Part of a small language model's weights: 2300 steps.
Each number is 500 + 25 x the weight over its row's rms, rounded and kept within 0 to 999. Layers, rows and columns count from 0. Numbers have three digits each. The size before them is the row's rms in percent of the matrix's.

# q: layer 12 attention query, 64x64, rms 0.196, rows 0-63, columns 0-63
# k: layer 12 attention key, 64x64, rms 0.223, rows 0-63, columns 0-63
# v: layer 12 attention value, 64x64, rms 0.286, rows 0-35, columns 0-63
# o: layer 12 attention output (transposed), 64x64, rms 0.488, rows 0-35, columns 0-63
q0 013:505535539533512489548523531545449511522451500510541490497490500484544475516535456475508514513484502512494461514517463472475479493499500483485510441522509494486489477510467538481509485504518481
k0 010:466483467476529455502471534477478531520480523443460521505486502537497480523474543507541479508486501480519511471477555524509526524462511528486500505535481474489484487503514517523485485476536503
q1 027:463481557522485489546526533498508525519485503511517494475450506500514477518483461505498468477505483497473482530498480502526487510491483464513510454538544453464474523516516517455528474517514481
k1 021:508520478482543494486511470463487515489541536441504509555480509550511521522503515567531517488502546474486482467480523487489494520526501510510495526509450520493531492487503507516500485509471526
q2 035:479555495511533485549545513515467467514481506494491507489486490539532507504512464449486515502492500507499480527500467481494443471482474500521540485530533481488438464493491514487478477487512489
k2 028:501448507493517512476485506500514515494543493517468500492509532500482539527443509551502504511493507478515498465504515535495567506499477487515505516470462499498516552533525492523537510452476535
q3 045:514464491504465486467440510481543538497526539491482490498521517453498489526472518562524481485497522489476480477497516504492538534478538511496494508468444513528537519499481491492502509533504504
k3 037:521475494520482499482502490458501512483543526468504478547462498549499484506503548521506522466527540463512529508473508473514482498532532481465493494521455491492550515504492523481499535531458509
q4 068:489533522500494470544536523565456502538461478486506493491500485494511489488527456466489509509517485528520540515479473524504493515526482542506490462486536462480458469519521515510484493512534496
k4 044:512518486456524478534527512499476441531457451497499493487534458486507466504543493511495504526499466503484519496542504485507482533473482525502474516517535555483501493460507490503460513469498480
q5 048:515523473478540486522509486496495456511506470503465493512456475523480467484542509459478525512506502567492551466493531521490499513473499550529462503498511487478471500507480499469453519505510509
k5 081:496486470475530517515495494508503461518462460499500473495511474455476444508510498437482478519469488561481491485495503504534470522459505541462501502493545499511482467470520497527499483482502492
q6 077:531511492523484439479527501506496520499531458465496483548475522498482461500500500510504446472530510509541489514466509542546515477509458517502520453485495449510507526511493492495514485531505477
k6 077:514545442446519486492489494448478508533517515469462487433503461475522510512512495497517460468471462504515503509484492497496516468507509496514487478487528512470524492519535525492499530523507467
q7 105:497519487522447515504515502496468563532517477522533530472472439531461515551501487514485480509500504502516486529525522515528520523503490518481465490470547474503529486539491504482515506522492526
k7 111:508477506491516519528519490507493516468520496525528489483513504453475497492488458525473492551494487428523520504526495512496534526462484479519465456463540491493511455541490533480474502489485523
q8 023:518499532533447505496529487547496496523495503503496494488504482456518431457494495504469504478494487513547485504518451517513524483495500453466503497484539469467530539484518510465516498526520489
k8 024:487481498465558488497511505509472536474513502521509509511523539553493558516504463519528501495509487469453495478497522495499468511543467511563457496523473520521500483534508509532500501481511506
q9 038:495499553504460502508529522559493506512466512503521511503482506466520450473522464485487495473502499494542501507514465502500516526513494453468504460507524464481483540486509538477559504506535488
k9 025:526514528516516525469498485539520472514527458542500520479531502464485559502466504501504511504473468499514495484498505509500549470477458515497484501472490539541515517531491453549493479494481536
q10 063:480490571502470494530526527553493503537467502482533494493487510473536489499534453486493496476526485514527512525473461519495511541521494490481481455482525459476479519496524516493527505523525477
k10 042:482521492505508516521496510562525474534468468556489503466532489467497516489512460462491488526470480537491480519510486506491524474462484543499520490488549514529456478501508486528477482476535500
q11 077:531483456495502542452485465432511503458535478511478522500501499521478501506476541543498501515487493491473496493532549495504496475506503476507488544539464544509545503480479477501497512491483494
k11 045:521463529524486482480491491492521539478540542507508498505472530515491524511459504559504499486508542446530512487468491502515532473523522478484507479481436481503517547526494500491521506529474518
q12 059:482467545517438501496494517506501549515500536471515498525507526465474474524474489529507466464495519481509458523512477507509535511498489478466527454476502473517504514510509512512555466544504493
k12 053:547483539521485491484511496478488556477539538488506498506498520519525529507490491566513504472512520445529518509481489497511526479535492466530494470499468518496542537536484502497514520539496524
q13 076:491525543480476473553524523577454502515458474484499515515523509491498481499486477472493480483497495530510483538499470519514516508515474516493506464497549489505447493538518491483521492533531500
k13 056:538490528482511456534488506523456482516473495472548451496499517480473487518482460534496464524468500517478495501521531490530528525474472525465504520532540513503486490471525501476467492513480460
q14 081:466470535476487534498478483510554485503495531481480491509498501495484470491480501541485520538463553512480478475519488519488475541535484456477482500492534540526478513532505503550523490504480534
k14 072:532509559507448502471503504508544467460494499523511461571469515497451472502509497544494526498507500519480515486526530508487466544491510519504536522517480510537514500499519475505514487510503522
q15 070:513541515483511488479474494483466492507529450538474500491528465504514487539494478505541488491525525539465505458496496496495472465538529522517499500532505526477510481521466463549453492470496523
k15 062:489544507496498517503460474490480527501507502493489535487514480533483461523518494539501503558463516498485542519508551515459545503522496496542504500524448528489505531456462516492488511495483526
q16 108:483506501497497486522485525472456484497527526538486511514449474468477519537487501504493471485480502523502468509482439481482537479501509547521510508514503515496500520511482464510480479419509547
k16 104:497512484554534476516492497531482526484485467509486506522475525472514479534481460467489511519435497455471496531479489530498564479503518528511518521521498537536488476510453509488505513491504510
q17 107:505459477499557543488473529523474469529515566509541498498510489500503444527500475499478531468486486467511487486509475504473479436526467493514480535487517490493490510510513503493509464486504494
k17 113:448522498510536500480508448546510503533484480492528493564469523450496512521505482495508501472502489504483493499507532477449446514492488519527483513514496495540526497511479488484534468530486534
q18 121:480505516509508526511490509504486573502463506504522512475513518512539474483487505474483488514485412484521534485524511470475512512464514475467520521467506501489492495513536509462500471556496478
k18 133:479455524496543492508508498507512497519517495507523515481533545497525521520509516515521503524559494536478463487514478483533467527481476503483494527524538425454496487521532503479478481507519528
q19 134:473541477494498497500510492514553472515520519486513503455459486524523498505527499531503493519525491508515498513506545489549484537514487481438518485512516478493511483524433531504540507549492525
k19 145:510477531471453514476520507472490464468512547528477455495529478522461486480517513492456480531527494532521529511496517479483494508483506485493510463478480466514510485519515522507514444437488506
q20 127:485498473489535487421493537492508440479537502496493509490507511477511507528544491517478470515515528473498514475498477457464513498482494507513473530518462530515457495525526498488486498444522499
k20 113:499554494519530455449494462487517502515478504490466520505461507494518518538520457506467530490478513513465502489451520512492506488478527478514486512478459502529462495508520466468538464477519517
q21 112:496491516513535496497496524533515523490490567544476503495511496510505525491521501527493503511462474489446505446524527504499505486526499533491479535525562503485514492518470526492567527479506477
k21 117:521467560529503482474484523519498474493472493559502511489481526479492517505490509450539464531525484472480525490531496520513460506526481479493456487510471540520525524556499521522517512501509499
q22 098:508512512464461488505508491506521535496500505463511544501547513485526447519498543521504454479496547496452496451510462502523474507508520490480555476497478483538481488542504514491514490511521503
k22 099:578525563510484494479475486493528501523519497495545520507524498476506518502511497520461483509468532509463503512500490461547497481510512475487498529476488489469467556481531514499538511516480494
q23 099:522495498508509534467522504468483528460487413484491497499487509492521494559472486505504483492519513543497507517515490473545501526491512446519494468532470496531484493501500507512466472517495450
k23 097:499524498455536490519480518453504525475511532432529535485514497506500459539505452530519506491477517524481467509515543511504491526510503453523513475521528491479478509461498493464466505496498479
q24 119:526526513486516498495496527488462535493515490495521466481552568496522434506488483492491446452513499465512484488501522537480494486489503517491509501489457548467502492483520462514499476501477517
k24 120:469519450501510514511450467529462540558496471485464518488504570502529487511496497554503512494513504494482497479502521482527492505538497524511491509501481491461471511478515529514531501516482540
q25 099:500498496477482505526445454499491483538519523502514519509538460536507503492487522518471569520509493526457543514508489531530456485497511478479540506504497527529515465532459473503492501507491497
k25 106:532492549519448542471501486513490510470521502489552476509536477499488528434504509497443486545497488523504489525512495473487474479496469512520493536531481478519524504478463514502489478516476496
q26 127:500503536500495519514478515462495504534489459495447526501506463485490478507502510502540513516478535513516523494555494481485512508519561491495483511494521493532501484468535475559435494471489524
k26 132:516527527535514526541505516519546503490535492477503544487513493491495470533524485527502577543482512503510499444513497520500553511494481501512523523508494528519513514487498457539469511492484526
q27 107:451507481482505484468487568488514537512492502496519500519489466485474466490467501514447499534511466506533497502500506516509486483507504506495509558439489544514491469517535492530447490504487491
k27 110:511503492505529504453479528532505520495493481497473482473491510439507503505529504545498561535495488527487482507533504502486516504487481538511557502509525460478525452542532498509510473523499540
q28 104:530507526520509500514468502532504540518455554500522490519547493538497504464464521475513492505488464465506483543507529515485505429472512527521526511479526471504475476520520469497515508517498477
k28 102:476515488531498522504465506550511492566532484507526492490511524482501548473474546473531478487532500519493482486527488463493504494516471521494485523511528484485491504567511530518464510537487468
q29 085:492511497488546510528488538509515469463454566520508522503485481507467489500517490515527512509464487529530472484469483435495508499520529553493507538459490494523483456516488508513499532506497504
k29 087:482499485491525438480520536544484462502483515525507490523517526497462508551520530450486516513499533525492502502496516454510533513504516515443526482511520499533484484507480473544482458510491502
q30 106:480505490484452554462522526449490516502487503489527497464485505500468524527495498504520529551478498475503518503478453459460511542472516484497492498493483488518451497520517517508508550505548500
k30 102:493483523494531469494565497472508523500500515517547507519498495489514554524499476512482536477480523491495496494483490521493503499453543469494508495483517486475438472527459469536482498516554511
q31 115:493531500454510484495511526513531487477472519499509553489550494507476480465532516511507500508505494493491514464485509477506495478514540545463542533454460493522497441495512513507501557509519475
k31 117:544499523491512471452498521533490486519501509537511528459535505489499552490532531479463521520488527527493511501502481450541517454529492509468499482469492499479483520502530477556517476519494494
q32 115:461493531518496480476498522489523446484509423467474463489501545484531488481504535503514489506494503479526514502482494495525511459510522443532513494518488476511476522485530474500472490477512451
k32 121:494549502493486489514493537501519505504526513462473530476472495511521496523534497518512544455452479559513475473486514521473481471510511449525509544508482500472508515488522471507514539479519460
q33 087:501513515503473518460520491482500529494518481481536463513504491490476471494476516472509476483508498497490513466533531569468519509530480539500478507469518456445509527459489517500553479531518481
k33 086:498458511454535528504468475481473525529483498495483504482488470446507478491480563521541484498516499492526529479495508538489520525470485515493468495483485490431518495509516516536544520491507493
q34 082:497507509483483524525470476489480541506497514533541514452501501473494476532498473504505497466509486493456467495495469467460475531488513484504528488512504520430512511492488503513494449480479569
k34 082:461457500538520522530489473521511532482498455535507527572557539525483486500490492510488485511486514472465509550487488509509496517507510506511501505486489467489477502477477514490526497476493562
q35 082:506504466510522499409529516495476489487522457534509506528474480528477510512498459515487518542540483536499494506501535491540501479505471485512466513497519533499487472510503508523455530502502460
k35 081:486543482468530494441510513464468506469498511496489504472482467496501501481523463514530511510483482489498521507525535535447505504521477486530522415496510520500528475537500479472494471511494510
q36 121:495511484494538484503478508497471478489507487505498519523518466519510524465519507470460527518514456524548554515516512510492524487510518539487478567472484551508521461483540464492478507473504478
k36 100:516499487509520499497506502526454499483486498463466511441488498481559523484517518511483541541554484495538468469512473485502532491494456541533489536518511497490539464507501483490479475516511516
q37 097:524489498514523470508457537504492456554522522499461452504528513504511520483499472505481501477501518441533494548500527535475512453473479507501477489547484530499509504488502453509502496469491520
k37 099:469540451547448526506478475517508515547486489484440477478466515522515501484476474500488516483518471487522496469491509500476494478508503534539486525522459530563507492502476512493485497507512500
q38 118:476515521497497454517507517504563533468454459510442488490492485466497558478444503485478453503487495514474472516492536459497525507453505519528499492516497505503516503519509508478495491500498506
k38 121:523470499501489465525450557499545485503488498529466491456500516537491474516459516490538498495500500506479491528519488504539541508505513511498515494508508503487477485511538524446458543489542470
q39 104:482493503449507542493552543482484488455475510513509507483512548489496502484487486480493519510464496478521496460493482479471534541496491514464489511502443541499488515480537523471529530512534469
k39 106:506455504468524448481520508498475494528442503509527519505451542511524516530477495505503528465519528489493483475502513494547480502493529528456517498508516498477454486471503457497518483513551499
q40 103:497491509499464484524463489448464463458502491501507467534519510504459508493467534498487538485445515537466520483480465528514516504486492541527496493483458498515506500495467471452530491498512475
k40 106:522483495488482452509485513508445518508479495477540490503495491476495498494470539473480484488460492491514483513478504509532508494474508504470469546554487500495493470448433508510496531540516458
q41 111:497503546498524493538476536490497468508477522533416491504514514497479514467522453543525505499480515499507477475475528466480529511474505514455498482541473539499514484491466495516511504520474506
k41 122:483492487514465482495484525509496488507469512525464501466508528572457476517499499465496502535515515522507494478475516494537512494514502522453519481543475520571490506455478484512467465490518494
q42 144:488486485502465487517486514489502477504513509500513492472517496527507514516515559507498531531433552459506517479528489543514498519539509524509457523484515495534497498531522475454530531447505506
k42 153:550505521529451486515519498525506483504499488502540492520449511443489513506494495520451527508498489446528517449515503508506477506459519473488456557488487517498501473517479502518514537494487492
q43 112:488535551495511554535490529500484456482487505518512470466510496520479509527464468482546518476466483505504500513465513465476538477471518534517495484525506469457495487492469482506542520525526508
k43 117:431480498477515482545486513555456519526489525533513517506503527544496501526472509449518489483472519521519505507487537486488513509491504485523470473511489506503476491492443504539471503503543481
q44 109:549487522516502500466503492503480542506475512496458526532569491495470509471542494492520489503504517486473535463524515504439522505496519542501453529483515495513503486477547518510517529497514478
k44 104:525510511523538498493496477492517502535489491503499549450506486488526538500499527496541498512543525466511510447493461514538533506509468493483451490485491550496493550520514477526481520543510513
q45 119:498469475480525525483516479495508501512510517508464505530481506503509554476507461497481559548504494525495552483522498490473476553478476472473468509534495561522503514495499528519488531526509490
k45 111:509460531477493504465550497426511477468471519493497463506477463544514512490490478508521497509562498503498492486508494525501466522478503526493536494527502505544508516476495467481476463518534519
q46 068:482495486478495504545471510521505497518491507505534528477522453528493489528494514538456549501508497506500488533485497523575463479530520478488541517487487524531526448539483483501491502492469485
k46 072:526493514515459531483486521562495515454508496499544487505524519477463514462519474505430510537473493507508480536537514452492463476516477495530502505499518477514527479496482523504497485502463495
q47 116:524507497466506504519575469519526521525483504488476529481508514501514527482496507461514475517511536467526454532517528491483501506500508512489486494491496529544503504513559495520454552476495543
k47 124:511516474501477523516529495501535466523522488508503476503474523536502498489481476542498539476527531464486509464529488458511539493529511540484535485453533540492464519514553490480477513487470499
q48 082:505516502515508470496440547491480498534524542507464488516529531514528488478529474546497481500487505463504529478515506496488497491431482492454518474542472535508471479516477479489508483528496517
k48 080:498539510551466492474481476476501504549502505506461499466511509525508519501507478484473480544531484521480492479468495502533471490482500504489494527544455472572482505493488517497494447519523526
q49 116:531508493536533455480490478539545496481497501483475460526526510513538529493473518483503474496493524499452518511520546510518471461453477515569475485519518480525479492524490496475492511506495493
k49 108:500553486497471489506451503480523468548527518490490475484482471514502490488472529476552451472514488522470518509515515490495480517507494473515461502505476517513496525527530546470473542524488455
q50 109:443504523481495498505502552526502516544529538500483527529475487479542481499466509509455462525508486476533501494518473517495525475475492480469552504520508547509474527531528483511474472488508514
k50 113:525507538551509535470471491529530512506498480509486497487449526481541501500505450507493527542492493527460475506507489506509498476488488542521557534514512473518511491535550501470521471491518512
q51 100:550502481511490494505439474473460498523491504505500533516536484512497502495522472505519523486514505499479519517496463440467486487426501475495529460519458498515470465509497489479466476518511521
k51 108:484542490537500490506522460462521516523526497480524519509566469537500533484501487479466473506504514502483481521458471478511503484484504498501490514520493473543466506463453488464463466538512515
q52 129:480515496432464485495478527496527491492535479484503517483530488464503492534469485495448469473506539506471536476508483504464504552476499523476500496521459536479521508504505503492528481499529550
k52 128:552463536504493492492448467507507534507454495513476502500496505497543500505463480529452507514486511487503517521484498504543531507461524522541486517474455481488475504462508506475534494499542540
q53 112:494506515495477526515505536515502476523513507442515487523500495527528478513463522485499480511484547477591498539520502541515540511493483503479487481500496488535468511529534473486530486539515499
k53 115:514532495486465522520485481519499485542501529452514465501433501474514496514480488530470518487526514516543479442502533469493521527437509514506517532495531478506490470515520501488487475498504473
q54 106:530514527497487506522531504480477527496470524457494504520534539505461478482517513519522469481511496505530470517436478503513524489506529526476541493475457488546493472519497493527534538528511462
k54 102:511519476477503483487514519512456514525504518479506493454533523508503544506515515493482495481483536515514465491482490444534536459550504494465512488502526525478457530497483510558481500539495464
q55 112:494502467537457458491476525461490525543497528473512467529459507491475467491504521491516492510462471492550515518512481513493491508500499513509478510436526455516491516481514492519455506511502551
k55 122:487521467520513487502545503478505495529529488486463467501513468441529497527522534519512543495502467490518515476495466527481546517465511510477523524505509479491524468549482498544489512525492548
q56 142:529464508529475486517518514509453518526490522497463519574491516497506477492505480526486492475487508510528482494519485527544540528497458473458495446530499510525514531484499524482506478544492479
k56 115:533514491518482500475507501449492490504463504455504504468472484504522463495494458475513474514524490465511477481501490515548491505511483519455526478551530513557541506477494483448481474528504488
q57 090:417504556468519526500507518535544432508516494488486507493489492485521507452480505516475519527519482495512494520483501490518524468503507451485540510537514536484492514494519489528499486491512482
k57 097:496494553506477528484484537549515488464497509514484511506458508546509510473515489493499531488468493568496469511506514499464485473513483509543546517505488495509522502504546467495528478458533474
q58 117:516481500528471479520513487512475508534484540525481533517469507486503469525517501514545487483469502495480452485491453457519492478502497470515524451502541453519486530513491522502442504486499545
k58 108:489551496551508481496549498485541481508537477524535515544521489503495481524524468460515495492446498476453526523492474503497511483529514479460526481503513522537509530516480481483488519511467517
q59 120:492518524529512527488455525491490447496516480500485502449521477517521495559550492538529503495484515492490537477513505449501527513493526484492474497550515466494486470527468500479544479497512491
k59 128:485517545513497485520494488509502505488505538498508543490520503517478495537521477472467492536489509522519504477465533503491483516464495416530433503503456490532495503495460497503492478458520501
q60 131:532496489446506514485521494537503464513545476500510531523531480526465506522497455492516513493549568507501508498453505525479471451505489530510502489501481504503498483515509488535491559508524494
k60 137:500542480457500524480488459520486526516493509514512489498478469512501542477495453510481481485461524493525530509493526471472512466510505517541500443447499546521491541470499486514502491548487486
q61 097:500515500500460447485513511530510516524529544483474537569476470487491482506494526512486443508516503538494524486497477540520524493520499544481529500481543469521507522513477515530515526504525513
k61 103:573513534519514505450485493494491496496497509518477484459490458446548514492507505468504483539477488497503534518497467521514562475507489514499516481488488526501533524554524512523515502518491499
q62 092:506466489491513519536498439482499478520490484492485513501511486482520562469508504461499578489486497499481529522539470476478476506491506454518488492552486515514516518467525500492465491467526505
k62 092:497483529520478522543550504456539493483507487458517510536502455545521501474478493501505510459515500476501468501503465499483477487497501505535500561512497514520506529450470472462485526501530491
q63 107:478521494483506498557483490488522509526486529531502496436483496493491524472523491490515523510483486471514480513515528481459475531504524520474493523484504530465532493472498487520477507473464588
k63 108:467448478533470523539527511527514483488509471550461479532529533533466479494494526516477536525537501473508521489504475496505519512494511542476519513480492488512492477497495506533498492456484556
v0 115:491469462482478484512528484535504482504428524481507509493509458517521474511509485534565521522469479508467497490439542482487468517469517496500521514537501518504525506493529524525510493500476517
o0 111:495499504504443529481465441503501488474511541527502539527499504501513503506491530473487478456494517514524474533565485495498574485487498505470515503472521465478519469482483474490518497511507484
v1 089:471437518480539503474493479508534512496534447501482427517493504533499517507528488526490450512517521501493519526511501475527517486477493505499517497502492488497509524496466432476547503510512486
o1 093:541508520521475488527462542488524517523483471517519498488528505542508509489532460486475526473519491489494516540485497538517483528534526496513517488522515475528480461517549541522494522449459500
v2 104:521476502498513491487478504458507468479481496513498455510484532513525512491489480550496504495452516537504495508562522512504480469532482502461529525433454524517503461491472513481473504491536505
o2 108:527519489502522487554501509574483511529493500494475482491480494493490470520512514457514489490515484477520527514493460501480477523507523501525509507514482433487447537511508512440517482518459513
v3 090:489515502571515509474469520478503504478504454484509519491509501527448504526486481510519455514549537479508508511516465529539468506492519549461522534515496482529509527507519492498466523533497505
o3 085:484519506499527518476530518475539469521554485447523427470487531507481537525542513466500508469503496510492463519488477500531488497464558495523501528502510517532494507511483522492509516501492500
v4 096:537497510517495496469487513499457504547522518481456465515482485532501533529498551508501503488502560489489512527494482528483483505559483545507488504483524468480498496482487446467525531488506530
o4 086:496509511501519520487488567469485543492478483509481490500507490562467515526480498576508546494533481479463517520504466487512497491517525450519479510515476493501511517496492529492516509538461510
v5 084:489488504539504518514460524480515515509487493456494517544528527465518487517482486496542469493514501535519497496496477480506426484460514557479496486495560525513525477515500505485497492451487476
o5 093:489523510488499450466522540463487471500507531448500499513511544480466505523506493452521496515490557539518499502519512480532548489480475516533520499467488490514488508521482555502518517511487532
v6 106:537545504543499533478477479465500464497492525540498474517494480514494547506503478495486517503468481519513468481516452482519494477540544533477465482480513439509456516484534505528497499489500500
o6 095:485479484524533514512516518574480551474531503481496444491539475506503492497478502517535548519523528518491471500530506541484478504501515485522501495488454529476519529495487541489490463502513481
v7 093:476498538499496521464499449513538510512502476483531508469502507522462494490530470508568493441495553501512457483500517503508505500475533514526500502533530501489483480514446506479541507477507491
o7 090:491487490488480453488460535498484508474535504496488509503512495471550516504539502528506499540535483517487531538532498508467484531483503555501515484486512535517480478459517479514492569542514513
v8 094:489493482520519512553513487512479466472475571503488512474504504466473533512506474474494528525481493487533477470499473518512490469504531492511484482475505474485474544506568500525487491498497441
o8 105:524465484506527489487502457519527510508515521510502434517535507474494456520448491514512492511480509566478469453529529500494501488472476490477538516475495523516491525518480493488474447504515509
v9 097:496534510503503471479536509542514539466499462498498521498461508519497503503477558487539474472483496503542508567473507502525477505476540509466507504506484514500552500501474457486509506476495544
o9 094:468511543476483497468500504460479510509495488494513512511509515528539553533549472497452501500528466496515519528547476509536482452507494549479458488489474480527508476473505503506510501522466487
v10 105:477489539495495500484525516514509533524494463519483542456497509515511522494541538494504458484523506473530535527449509528528502532492502516548555483456495520522521486508514475482527540522500494
o10 112:490482499485489506468481494441470507522534455502489505461495513534489498508542496522457509511470484467494519532538528457508510496476486493523478518535488515537494455499472450496480528455481499
v11 091:495507508520472470494526476536488532459473529520486495561530526485496509503514531519510467526483481505514516526491510479526450503488508496534515515521472459541437504489536513508472503551500486
o11 094:502499502493495544482534483482504517510517517519457476501467528518496515517509506455507516501529455526532457494504531543482561505477548512482474515507510505494524532516488501485468511475572487
v12 105:462530508496469507480504522476497493443522526490470579488503529489522515506493511504460480472531533487538508554512470516485463457524517513518505457533524509480496513521502493529505504514502497
o12 106:476516518484547517508538506464489505550478521498494479489506483495491470533489512495492526531477489509450546500521524465514501494447475559536483565496497535531517499489491518509497511483513517
v13 112:522519475519531484488531512497526514500526541470470521488526530515521510470520475491489517484495479468525450508574494515496531451550497471531492480480458472490507516483475500517486528515525509
o13 115:521492464491514491522510492535514473479485500530520443485528456478496491517509481482445553533491473472458541481478503454488467516502471527492468527534482510498483544505508500465493506497494487
v14 102:481490531514507507470485456485524528444495472462495488460488486529502514482505525512499523501487465502533508454464496496501520529479445514538476454505462483499475520517485477541495502479473541
o14 110:502514517493491498519545531526466513492465510542536484502506518483560495492506489523477516502446489498489426533521480492501463493525490522489523490533507516527503450509494518513466518503549482
v15 090:518487519519522451498493507426497475519462479499538482503504472502524501477522557495524497529457516520532506509453537498518491484504475484507530510522495490547501505494526445501488515519472525
o15 093:486493522494474544508515526521487534508490520472501491448471522510502489515507463526449468471520503465490468546508493526516560513490493483493459464504489492455476482536464477484531503527497506
v16 089:465510462447466495513466492501531482550535510505481513497518517512476487491461547490462484499557476496489531512451513481559465507514489479509534460496510516514481508476522491485506513493502487
o16 092:482475517504492509462480503451484496552475484461549556512512483499451472497524500519534507518479500499489499505532495501505547503506518503460489470541563502480514524531507494511518488461517489
v17 102:485471545504553503461448457466525478522493520467519492512445480502472482498515454508473502530493447537527502498522517489496529466509503508509506514522507474497469492471462511503494508463509499
o17 099:503482492510450466553504501543509526452467530493525497518518500507547491473513504478535523500512551506485467529458492511457481543499507521507468486505525500514463507538532516519496493531483499
v18 102:484571498491512527493483483491519522492468492482496456513485511497467526496541467465513549475485475509513499462457429487523528475483519489459499483508515495520519459485475483498519524514496507
o18 103:485471482467515478484449508502492554477527511500541509493505492490561517484450488527509480500517516490472484511547534531529454501508551524508487468520486482496519496529511553499506495518480501
v19 105:495513523483479494508479447470483486496494538532457536506511513482513491486440496486466472498510464463513469503526547529518464479489543530453540494508511500482519472476513527515470484508511516
o19 116:451484526512517502503535474516506481501502507457492501512510513490459476538493516502521507556486512550471497488478475494465520489486494515541499511459500488482477520534520452507492489489481416
v20 104:549486505494459497510535488501500521528509492498460521523504483499480478496537479492473509486542496514465476493557479489478538506485468505456526518519475488498509471506474547578509527497521501
o20 109:492501481507532493522509499517497489455547494534518529491503500491538495516454511477491498515538516497498508483425511471498493473490492463513474515526532488468519480468565504453501489475462475
v21 090:491551483478490510498487492511518441499503474503531532453478487455500478505488480524525464536499506494514517539459526521476472509483517565484516513519555486481502474514491487530506500499455502
o21 092:467488556507468496483504496472494477498534537479498540490507522515498536472523501470539490477508516499474483497557502481504533531438488490527526470491507523510473502480504495531545444506513488
v22 103:502506515493518529483494487539505527457540434496484489531513480489551507499507515502479507512514483493484470466503467477520518422521514495510482448490492499500519550542488482518530485496523484
o22 104:511475495505512507540502485511467502498445496543535477460543534477485540494495450476480523535523511507482530495520539512522438490545471509508518516508508523479510472477501536509506515479517489
v23 112:519486508518475485499533535511510546494478553486507485475500480502531525505521512510548534518493478499524506485423466534487487486483494527537502512509461534488538512533474499467500499528526534
o23 113:535536466451505552482504485485520500443475498529508518499506534513492515520509510506482474495497494501508454506596522493515485451501502511504469520514466487519489505492476466505489512488472509
v24 075:514477496510474514520478510517531524490517487525532502535486505466493521501466481455465504462467482523442494471537486526477494458483547449490467506472527529464500486506511494535474480489518499
o24 080:522499482492566477549505481502520469512482495492475516501508463508508494473478483483503505514517499549571514465494519518439466479524476521466500462496470504478507470490482497513518472526470485
v25 098:488556519501542497498488461506557501525494506510522513523477525465460466501510481498505519497510550539498520476547488509525475492502506516491481506540479519502532511490565535511533492466514478
o25 101:499464474520523472519479507478481523462521508455550481517480509488473545499493511466543483514504477540495495544451500468513508514459524535465507510475508517500512468509480536494500447503486505
v26 117:512495514509494490507482506459479434543522501532510511469502498494526460497452507506458489497495526484501534539561485466472511546536539470501523462489515502493496481461494481496506489482477482
o26 115:487491530544506509474492518533482496517483485450493482529490483539454463445530511523486499497501529490484531495425515496489507546481456495520496485472491525472507525489527502497527472501467499
v27 097:476522445474443453550469524515515484487432476498489499483483538477525537513508478484510492503508508553452503493489476503480524527484462511501522520484511499512516520483523517503512479481511494
o27 102:537497519476520517520529464476465501536561522517498534510475506513465425493477527479508491475474513495519492477521509491541510496521483474462507468470526464483515501504480536498531489529487496
v28 094:498440494498550486510483492509482491526501469474491454508488491536506510472509508495487487473434532496518499512478502521491521434483441477500472539493487540471469460515507508504488511507484501
o28 094:501479494524503507522486554528551515512467527533500504486463494493527496524474476518495464487519494501516535486533472510457508547546492441501519487515504438531471482499487489525478507514486516
v29 106:522481506505479514508487514529497495538468520482501527484468453519504533491502480490513520508518473500507508535442534506547503522507532442520511498529583506515509536497480505482533507486472483
o29 099:471518474500492509445449453449507516492503507497521509496517509478494481474479507529529521490507543460480466518508502506459516498487478497505460500471482492471482469451482456519467513534530526
v30 100:452510488485525472504514514451499465498526501490498406530486461514498474504494523497485529496490470496485521503517477523514525514495435493472496525498483522492516541522491482502511499476491448
o30 101:538528536450507540512509527504487541528459505485527527503535520482501529525479485499492473458501522492472486473458482492495523509534511492456535471502515489510493485529527511523531439484486518
v31 097:514493485514506511447509491495488480531500480482512543493489521511481472571481547509482497522507507499512488525528506485468491514484526513531533443471534505556529499458509481464501476472473508
o31 093:458493537497430437464504492483499496513495474466492458500525521556488498435511483512500485502481515514475527519492480460513495496498498506493464496476487502472537522516490494479541521490488515
v32 086:535481565518518501484497551482482453471474471510483510475472510519514507496476508549510497502522528473517516495482522491489496484475457528488471513442493485502489552528460468512529510488483508
o32 089:495522496493484520518541481470449491518489475491485458486491469476512511492519488508474495452510501484469519524510463498536486500517446451547544507498484507521445495486484485482456515492467533
v33 102:526513510491489489508507512517499471478520521474474557524528519500503491518481564516472484469468465534534501509543561514486448500455462514469497490490470494495471500504506484528493520487484526
o33 109:469511513497492457501576513488468494534492526504472502528510463513512516538494474489503511532511463489537484497488449437471566475509466517506485487504498491490517511506509501466498487478504480
v34 110:509514517467475522460541515458491480497506466493472536470488501502486514460477469490521504489501505521503481541478481464521480501542466515489464552494459477502473520508484536543488460468509523
o34 108:438526514480503521529517528556451517475514480554501500479478502437499488517486540472523522467505494490492482516507487526510494478468470509489509520491520481543513505454505521478500508517506534
v35 093:483546507491484498488517472483534527446514503522512497475484503478501491470494547540519489517489583533543468514475476512506493518496482519504491518461472480498510522537475503515493484450520516
o35 083:534483555478542493500506524522445512523508492519509503517490546455546508532525523482500467498512463516493503537547499490544496478500494544493512499526507545520456508484502526503533505503513511